From a checkpoint of a small transformer trained on Wikipedia.
Size: width 160, vocabulary 2048, 4.39M parameters.
Architecture: rotary positions, no biases in attention or MLP, untied embeddings, shifted keys, gated attention.
Each number is 500 + 25 x the weight over its row's rms, rounded and kept within 0 to 999. Layers, rows and columns count from 0. Numbers have three digits each. The size before them is the row's rms in percent of the matrix's.

# layer 6 MLP up, 640x160, rms 0.156, rows 635-639, columns 80-159
107:491521504488495496450503474508505458529456485556501468522508547480482532469494484490495550491470487487504496492490468556490534481469516521515508483529488554508517467512504498489495531494500482530488473508530546466479495512514515499511559520
104:514535499473520480507474523510492510530515465527505496463553487483540498484496416516477495500480489508521489464522468488512498492481508479517447504512487511498551479500501535503505478523484508478504515476483476486460525556500475537472520491
098:511508494497532484495514466518449469512479470470484519525496507520502501537477512530496507515530494454537474482498503476492471545530441494507445489516478504499490487534509547497496523493491525461527499506441452524519508517562439481521507490
098:538462528495481486494525471500512503498466500494485530514514482499544494497528517537443526513535482504530491517475472495561485488503480541508459483459505462520475506504541546502505471483544555519486507530493483488497521520450509468470504501
092:496512477505524457466511461515499477521475519479547503505544530483516502511465527500523465499522505485492469498501522479544530530474464543512538438478512482446532532517494488491524548517494553494442484500492500475485488484506473488503540515
# layer 6 MLP down (transposed), 640x160, rms 0.0788, rows 635-639, columns 80-159
104:443526480469511533500491509514531497509521533503459481487481495498483528541488486551498469500487472491471500508513497478528455519485490503471519437505494465499484481472494495516520513450470525516471490518504503486466488455512513509537472493
101:483517491478534504462498487478477564491467530504494489531473502466483511515480488539490487476490494507461508495463506501535470540520468510526479508502498505506506445490478491482517501494438512521501502504526463463560498482515546494461485487
107:518480523466537500459517492499523510450504503525496520509473493506472544449504477536500482460543523501503470507498497479473484493485491497558439463507481497500515506496522518540474457545489487499483474479469488524519459479543496469519489466
097:548506498486458498503486513526543508475518465517472503514512482432469518469487488535542521494477524492480462530546508522477529485518526497480478554537447525470516522455541509512508514484503499538540522511522497452509531536510454518505503503
087:520524519481557502514490518481511534513499502493494539445475527461476481458484493521438532486492525504522521481499491442505497485527546491480489539459550500507478488442477519464483466499520501529531498523533493496489539509508511481490462502